config = dict(
    attn_scale=0.125,
    init_std_down=0.0,
    final_lr_fraction=0.0,
)
Each number is 128 + 24 x the weight over its row's rms, rounded and kept within 0 to 255. Layers, rows and columns count from 0. Numbers have three digits each. The size before them is the row's rms in percent of the matrix's.

# gate: layer 2 MLP gate, 192x64, rms 0.197, rows 65-120, columns 32-63
# up: layer 2 MLP up, 192x64, rms 0.182, rows 65-120, columns 32-63
# down: layer 2 MLP down (transposed), 192x64, rms 0.0531, rows 65-120, columns 32-63
gate65 084:118118120129121157136149086153101172130149122136109142144086116162090125125089141152120115155098
up65 097:109130120160111093163130128102121108118108163163131119225139095164125132132119120093110118116095
down65 104:130106119143141090168130155137095125108101126160113134140112125112136143161095114151121131154124
gate66 103:161094145155144115162116119132109129128136159093114103140142082101109115123117133147173133136131
up66 095:136150096083161157113127185119121124095121094135136142141148142146179076148127117140152129161161
down66 091:125131115123151135172137109124135143156109138116136163159085145105138129154107109122146159136124
gate67 097:129100139086142143133094121119136104091126152085163132173129131141151119135124127101149098187128
up67 092:124107126121135193099144123140088135125123142157142127085134133124103143177113148112150129157133
down67 089:110136127121150157115181093111160096124107150113140128153118146134112115131115115133159169140164
gate68 086:167155158094119097148109144144130131130103156150106131187090126154120109146136136120100133145147
up68 094:150137162124113136113128104070112149156099156135139150098100131116113113156123151142129163159095
down68 098:146119114093154126108118123108167096119130126109129139135118157094135121134134116117088173114154
gate69 104:152096116111136139120125135117133153147128137182133119088124109112139135119123139140162137119120
up69 098:133106113153145108085113166131130131176162105166085118155129125102160157131125118121128131130112
down69 105:153144137083133104156136151123134193170073099128144096096112115161101170105102165137137153167123
gate70 114:177169149160126158155134125132128130090141121113175142067111134146103114147099097091109122131126
up70 099:160155139147144066131140102113080114122172107122182144114129165101150147146170134114113134140141
down70 093:096103160112143176137104155122152115082096125152152149167164122144122154134104110063118121116120
gate71 083:163134148143127162156084147102114149127121106137144155103123145162104176077112130152117140101131
up71 097:155116174115132140130114144114123166140125143177142134164091135121154090134144126134076159115111
down71 099:079165118073145103141166113144127100134132141105130109137105117132109089173159130095128143154153
gate72 092:171161151130119116164169147134109136149162116153143127099087157112107098142188106147109151085118
up72 097:158083124171172101108129150159144104094144115127125081121142128078144118105140149115139144102122
down72 084:129136156139110133112116103071117089176101116102107114112128134152099123124108130122103103145146
gate73 089:107145152139127121106128125136133155147109133131156097135128120133097142177126135111135089170181
up73 107:149158171106103125114128087112111105110127123126163164118102147117094140112108115111124139145128
down73 096:160172109129155152124140123082113108101158132086115100096140143101140124119127142132098090146157
gate74 130:127099097123107120111107092118137090167133125126111063161092132135122143115070157091137120119157
up74 106:134133120139154075151107099059162134127095128112136094106127129119130122146136152100128090130123
down74 113:138151123089114179112146131096149129140128120107134129147116172135134120120155125134137138130125
gate75 120:132132162091114094136113109131093122111181119116165124128105141123136126115107130151155133139132
up75 093:133168139088123108146109145091111083126143127116149124144128109124135139182122067112124115112126
down75 096:124142099144151082129141175165089165104108073124139161122115119116158134071130150187131131128121
gate76 087:119150113095153162143120190129115105128170070154154139126126117122115113125130117153123118118160
up76 086:078146150116144071121112083164127103140151108122140104140133101135153087121097146123159113163112
down76 096:144138166097106118164145104140110129155173124163139134137108127133126072141135119134152172096145
gate77 109:132147139155080107159144136151099151191148148181110129126110096100093121126150109140120094123129
up77 100:127119122106095100152129116093120086171095129086115170153118127097143112143085077136117095153095
down77 103:079124105144148109135126142113133126179132072121110087167137144158110155117142133150127089172162
gate78 084:143122145103141130172137111130102121135169142141145158117112125128174126153112123096098126146136
up78 101:136128081135166084109186080141175092132139125128124159145145105116151089081112143090148119147108
down78 102:114076125143104083108094127142132119150130159107130109134150117134094119140108137153141133126132
gate79 102:146120081096104114123067132096132146139116082127108155117136126123139094155130114090100152131121
up79 113:160112157166095130122137087133111078149120114150104164127167079103114137097149100110118131100088
down79 108:142148142107137158152114130114121128153113118113162130186125126159110162172089142135127099147113
gate80 104:186105151140087132115102117093130129134155167130122161142104132113115100153154150137102165104121
up80 106:087109126152107147132171134120103090135119142137111141134125132147117103128106141110178138103117
down80 101:123114106137169078138099156166142180129124124120167084156108110125110133144166164098108119138146
gate81 112:138074137144118105127120176115120146132116109139124160112127138153113099171092161155172113156159
up81 113:104105125128151102116129099145119089132121111096075146143113141094148118131133140103116139116100
down81 096:169107109095141149133155109108123123145169202104161133144128137118147132146115088163113127149118
gate82 104:150108149122112132091131149096135104134119125116135162145104143148110116125131137141163102079109
up82 092:131128121146171133149147123115095128132118140163103138111159163186156108114128120147120115109130
down82 099:153136183072080114134119109164164123144153153119132149117157118150128095117146109137127136132118
gate83 090:181134168140119126156116149142130157160125103097121154160135132133131140104153132136149137212106
up83 099:151142173113103093130087123117102134143141152094142125125144137135096107139131126102131130150128
down83 115:115114072132144133149173126157127112094116104141148152159089089151158133144084139156132146106099
gate84 102:134127124106105126088149066148123109114178097108107125137143114119122095092128129109112158095132
up84 114:167125162151145086146146107129146151145131132144141157124136123113143173126160135148154108128088
down84 099:096163108145126152127098109155179113141144135098120147143130121128110076161069139150140151119147
gate85 098:124121130126107128100081109137136123121104136127114119112124135112131159097164152127161111150109
up85 103:155124120130075131129149110162109138134127109176118140123138147189076132128125145136081152133080
down85 100:113138111158140113153098121137121129105155112101116113130130153080150162106110143127166093185119
gate86 107:122151172125122162155121119090127123140133096151171142156118126148124085130132119125126140163154
up86 124:129182124113126137155130119101145135116087122130161137139129119085166126102087107167115103133146
down86 122:141085130138089103083116085110142104134105153104108121123117141161102119149154129113146082128097
gate87 097:088067138130098101141115124130135148098136113169123099165125184139087115176139119126143077108126
up87 085:134091125134095163152072086085141126144123119095120128162151122134112146120159088107126082146120
down87 109:090120140115135196100158116091129121147160121147110159143107158133142140100151105104163116131103
gate88 084:097162130126170134123095127111078142133148186121131108113105106114104170145132166116149170150101
up88 085:084108068102145156158149128172157130169093123141102136149093141177118102111142129099123146120135
down88 081:135179128102139148159140164114134147107113087107130142127105106185157153165105112129126101130149
gate89 087:116140146117140123139138128172151093141134129118108127155106100117157072156143121147160124126136
up89 092:120126081165189147137072127187145117155145122121115166143144086123169121168123100099151111155131
down89 106:139154137119120148165133151110105071141157119123115129109087152135169098090146133156130089143129
gate90 113:131122161169085118117102139093081132145123117156119139139127136173132142146143160118106121113130
up90 112:108120122136155140120134141120135107147115124147122155115139138121149130128109162129122130101095
down90 119:140147124137141139110135049101113120092100121153101103102116118147128164138170119158103101111136
gate91 100:142098098132157116161121121127138125158135124115120115118169095148170147107081107206097120166119
up91 094:119124138115121108090080180165123161170153120103129142117089139126123142150153142147138134098104
down91 091:145118139156101104157137111111104104153121085138128077159129131109169156086141131132156091165158
gate92 094:110116122128080169140113112145166087107150137151125119128128133160115146144140138125122151108108
up92 095:126160084126123090107107112117150096161174111121167129130107151096087097158105128117148136119141
down92 089:133084136144176167164138091129118122116146110155155122107141128119158129125134096075105151133107
gate93 115:150101158149143126105090155141129113143150085134166168094132110147090124106114119134123100104140
up93 101:138182118156110154127146121137128122110162111157134129123151113133093134123137094147130096132182
down93 092:100087128146117130159100157134067142151123109112107130122114124081115156146092135104141159138125
gate94 096:085131123104115091112115161156105184103167131117142123175116155129093138150152093141149119141118
up94 090:096103123096093031129122122150111129123162118153085127121123093134115140123162135150145111139130
down94 084:155128100101119141122103129180125154142112135076094123095129163126077128104148151143136106119118
gate95 094:163143099151106126107129134136144081174144092177122131152180130200132143107115095144159152114172
up95 092:096128116141139154103126156166124125098189104144137122109113102131145102136137123127108136142145
down95 088:125168120152128129114108121120124115109122114114118124118122131164116186120109151094134095125145
gate96 113:149136175112109134114101100128091121111157115113142142105102129117093135159095124157100132146105
up96 074:164106158154163163121149137123134126153122149141119137150158148127154101117173118106107098106166
down96 118:116152105111104129133108091117120108124103123141145111102064136135100138114139150164118135156093
gate97 082:170116127114134134176093126129148169111135115102115155163124107128079103125157168125120136138124
up97 107:116181117158106110148141109139115121126163125190151143166163117171115163149128121100113133136130
down97 114:138094146144131111161125148165104125129136152150103136164099114116125112187078115152119084154116
gate98 096:153110134116119096125099132124109180130131155136114138150115132153153119168092135146159089149134
up98 100:133127195128121137118152090121100116135104116133131105116124173109119150111075171114128124132164
down98 120:121154098141158128160123095130110149153173115115149111111087132162155093107102121117144130107137
gate99 106:123121119160086140161143147123168120155123139150096125146172132166133098149150080173128115122126
up99 104:121123140100164113149149084107153103160126104121152097100104150125107112086088126066135107144113
down99 097:130126126099112093075130092128138124123100153132145149125155111149121126137119156137121166109154
gate100 062:100106094107135126138143090143156128124130135108186123094131123156107171114116114079133124114142
up100 066:115103139116130130171127094165110125115108108112128157122105113165097154142111144073097115156114
down100 087:116131114123136163075126084126132117146089153128139094098154141122155139086149115123164148121156
gate101 075:166150100173170137143171162128135127127148111153124123119144099104157177144092087129098124125140
up101 076:142135149091080155172183113123109140098173127096117176139126113116110143129125150175121132104108
down101 086:133107160162089100117103131138118132131099124094130111138121126133079115116119161135171109143122
gate102 105:086112073127131147166148142159162094153162111152127129159113138143088154115128152112160052117090
up102 116:120113194152132138114119079088123117125099118124152153083112133074166134112143114118087145136146
down102 124:153149100119139095102149111170107150115094174093105129132148124130120133129150114143087178118139
gate103 110:110095142175129141130151149139110145133157151141118153174128151159131126113139133149082124134118
up103 091:173131145101117127184120139148131157145162123146153093122104097118157134155133106118097126151125
down103 092:121168142100085124148126119124117149135122101162138068095111140149173169097121165111152116157130
gate104 085:126140095141123103155100104101125155107114115109106117124100108137112130160143159083153168135151
up104 101:091114121124105113154123073173105076163152112169135131145108123105139149120130121137081124129116
down104 089:137115145087113140124066075135113103138155135145120128134096133105181097132105098158122100118129
gate105 093:134145125124162147107117124110151115156123128110141137107029129144148115136146119129084136136101
up105 089:098110126113148127140094132137115107142156109168164158115105117158143129126137153138084155102122
down105 090:164123111128086148143139116144185114146118155084140112118128136148138133094104078122162116103136
gate106 103:162146170148092103120099107122129115123108121089119152133118089085090153119146143103121157156129
up106 095:152137122150142099090090092149133197139137158109152118140113136149135135122104133124101190128135
down106 102:114070102144141126140138098120126122144101150167129126123144108142144126113167141089164117170143
gate107 095:151091132112137130162126088091110073152154137130148140175100130146111120075118138156132101157131
up107 113:118110120129146125120128115136134106156137133096109163170090127130104154116149113109078140140117
down107 113:174150147102103117120140126145138135156152131114175126089127130135104110152145107103161160148077
gate108 109:156140108124117123131162151091166167119133122116125142142139123113158160094091146160129124158156
up108 090:110133065189146109126113126138108129151101134158120118138134139131180136119096164157147122125124
down108 091:191104102148089119097169141118135135110110124100143097085074099097131126097117136163154139140129
gate109 105:129127168120130132127123129099116146097090106133117133115128150127111108140143114142162149183153
up109 088:095096142136149136107149129137151131072162142143140132186093160132114084169138132113149146120120
down109 096:141118107108140113113124080123106096136078112147099106114139153151084159088129144129140118132146
gate110 101:122143118147149078135145122172112126134107126153124093106128151166143107142124095112126157127124
up110 090:105140087138085135097167145119110146140148118127123127127154124146152163132105079132122131110133
down110 105:132139130156142120127109121138095134119087117122143099099088126131081105147117133117113132138132
gate111 108:098144154142135098128124107124128103125094169154108094135145152144110146157168090146141143118094
up111 096:110173143133076153118161148144094115155085154133142145125106156141117166161115118155129101141099
down111 086:167124118126146136140115135154138137137161127100137147154145112119146120105119153115148090150143
gate112 094:179119132138119122092179076132176088149130086120152133106104128123161105142133117117132159157089
up112 093:137107102083175147126182126167159099119159110152153144134131122123159090082136103139119185170105
down112 100:069125116178152129141082132098112151106120083144135115163107113152133133103095127130176126130133
gate113 111:164130155097130118127100122107080131128111119073123155122126143125106143126113098165137103167140
up113 102:144153146105132127189127105124141134114118109147140092159138129148132112127138178083119117089148
down113 103:118102127160103100119122141127137164155138119127143115104124169140096139141136125099098110128114
gate114 099:110129110104129117100124186105126156153136109113155123089125132142085128146131112092121116163128
up114 097:115077107162114081111133154116116141102173137135199119132088124167156122107157138131094114120111
down114 096:124147141095100145128126085165135082144150154128135186086127131126136099161113112167134157126123
gate115 108:137174123121134103116124134119164087122133157132117144168144147100115160160095115137117129157112
up115 100:090112109129137146132176143167135134124104137119113160109128121152138140149130176107134140113141
down115 090:153086139105076130138126114118142094140117134161153113164143118103131156117117094141119107118131
gate116 098:110129180114102139126147127143157133120134133110107124141112138143147097130158105118114131177098
up116 111:153139109143105112187154135109152099170127114115155135120145133092079109145100119137115110115142
down116 101:125149151077118160100137124121144135161138154151145121104095164136181134119168152074130122124120
gate117 092:146113129162120139175127077161089114090133120124095149155089138131119122152131143158125140144097
up117 102:089115132139104146144165136143160109161114127125141098157109117158087155119143113103119084126175
down117 112:098126162144112081127134135148145128161159134140125115116135084105102126158099154120139115126129
gate118 093:122137133140120163115152117159130112174135112099120086154128136102094081124133089182132158122097
up118 097:123139147082157080076112104140109114137137144151091113130093172143164080117121135159134122126137
down118 094:133153131146122141152132185142120141130105107121134116118156132131070105140139124098114123096111
gate119 082:104154121126147121139129101146103168071155153119123171096147104112119126123115167111145134128123
up119 103:153181125119093183154105142123132117101132110154140143152144117119153122125152111094137120113134
down119 084:149115112126088129114079128129172100136098149117154130117089142123133156174143130074142078129134
gate120 104:107134128148111102157083130150137149101177170127140138111122149137066161150132125153168121141142
up120 113:073134119139080158144157158129116137113157120159089097135146121125139126139084145103153099123149
down120 096:162139132155115120138137141124138138075102094145124144151104115165096131165149122128117120132117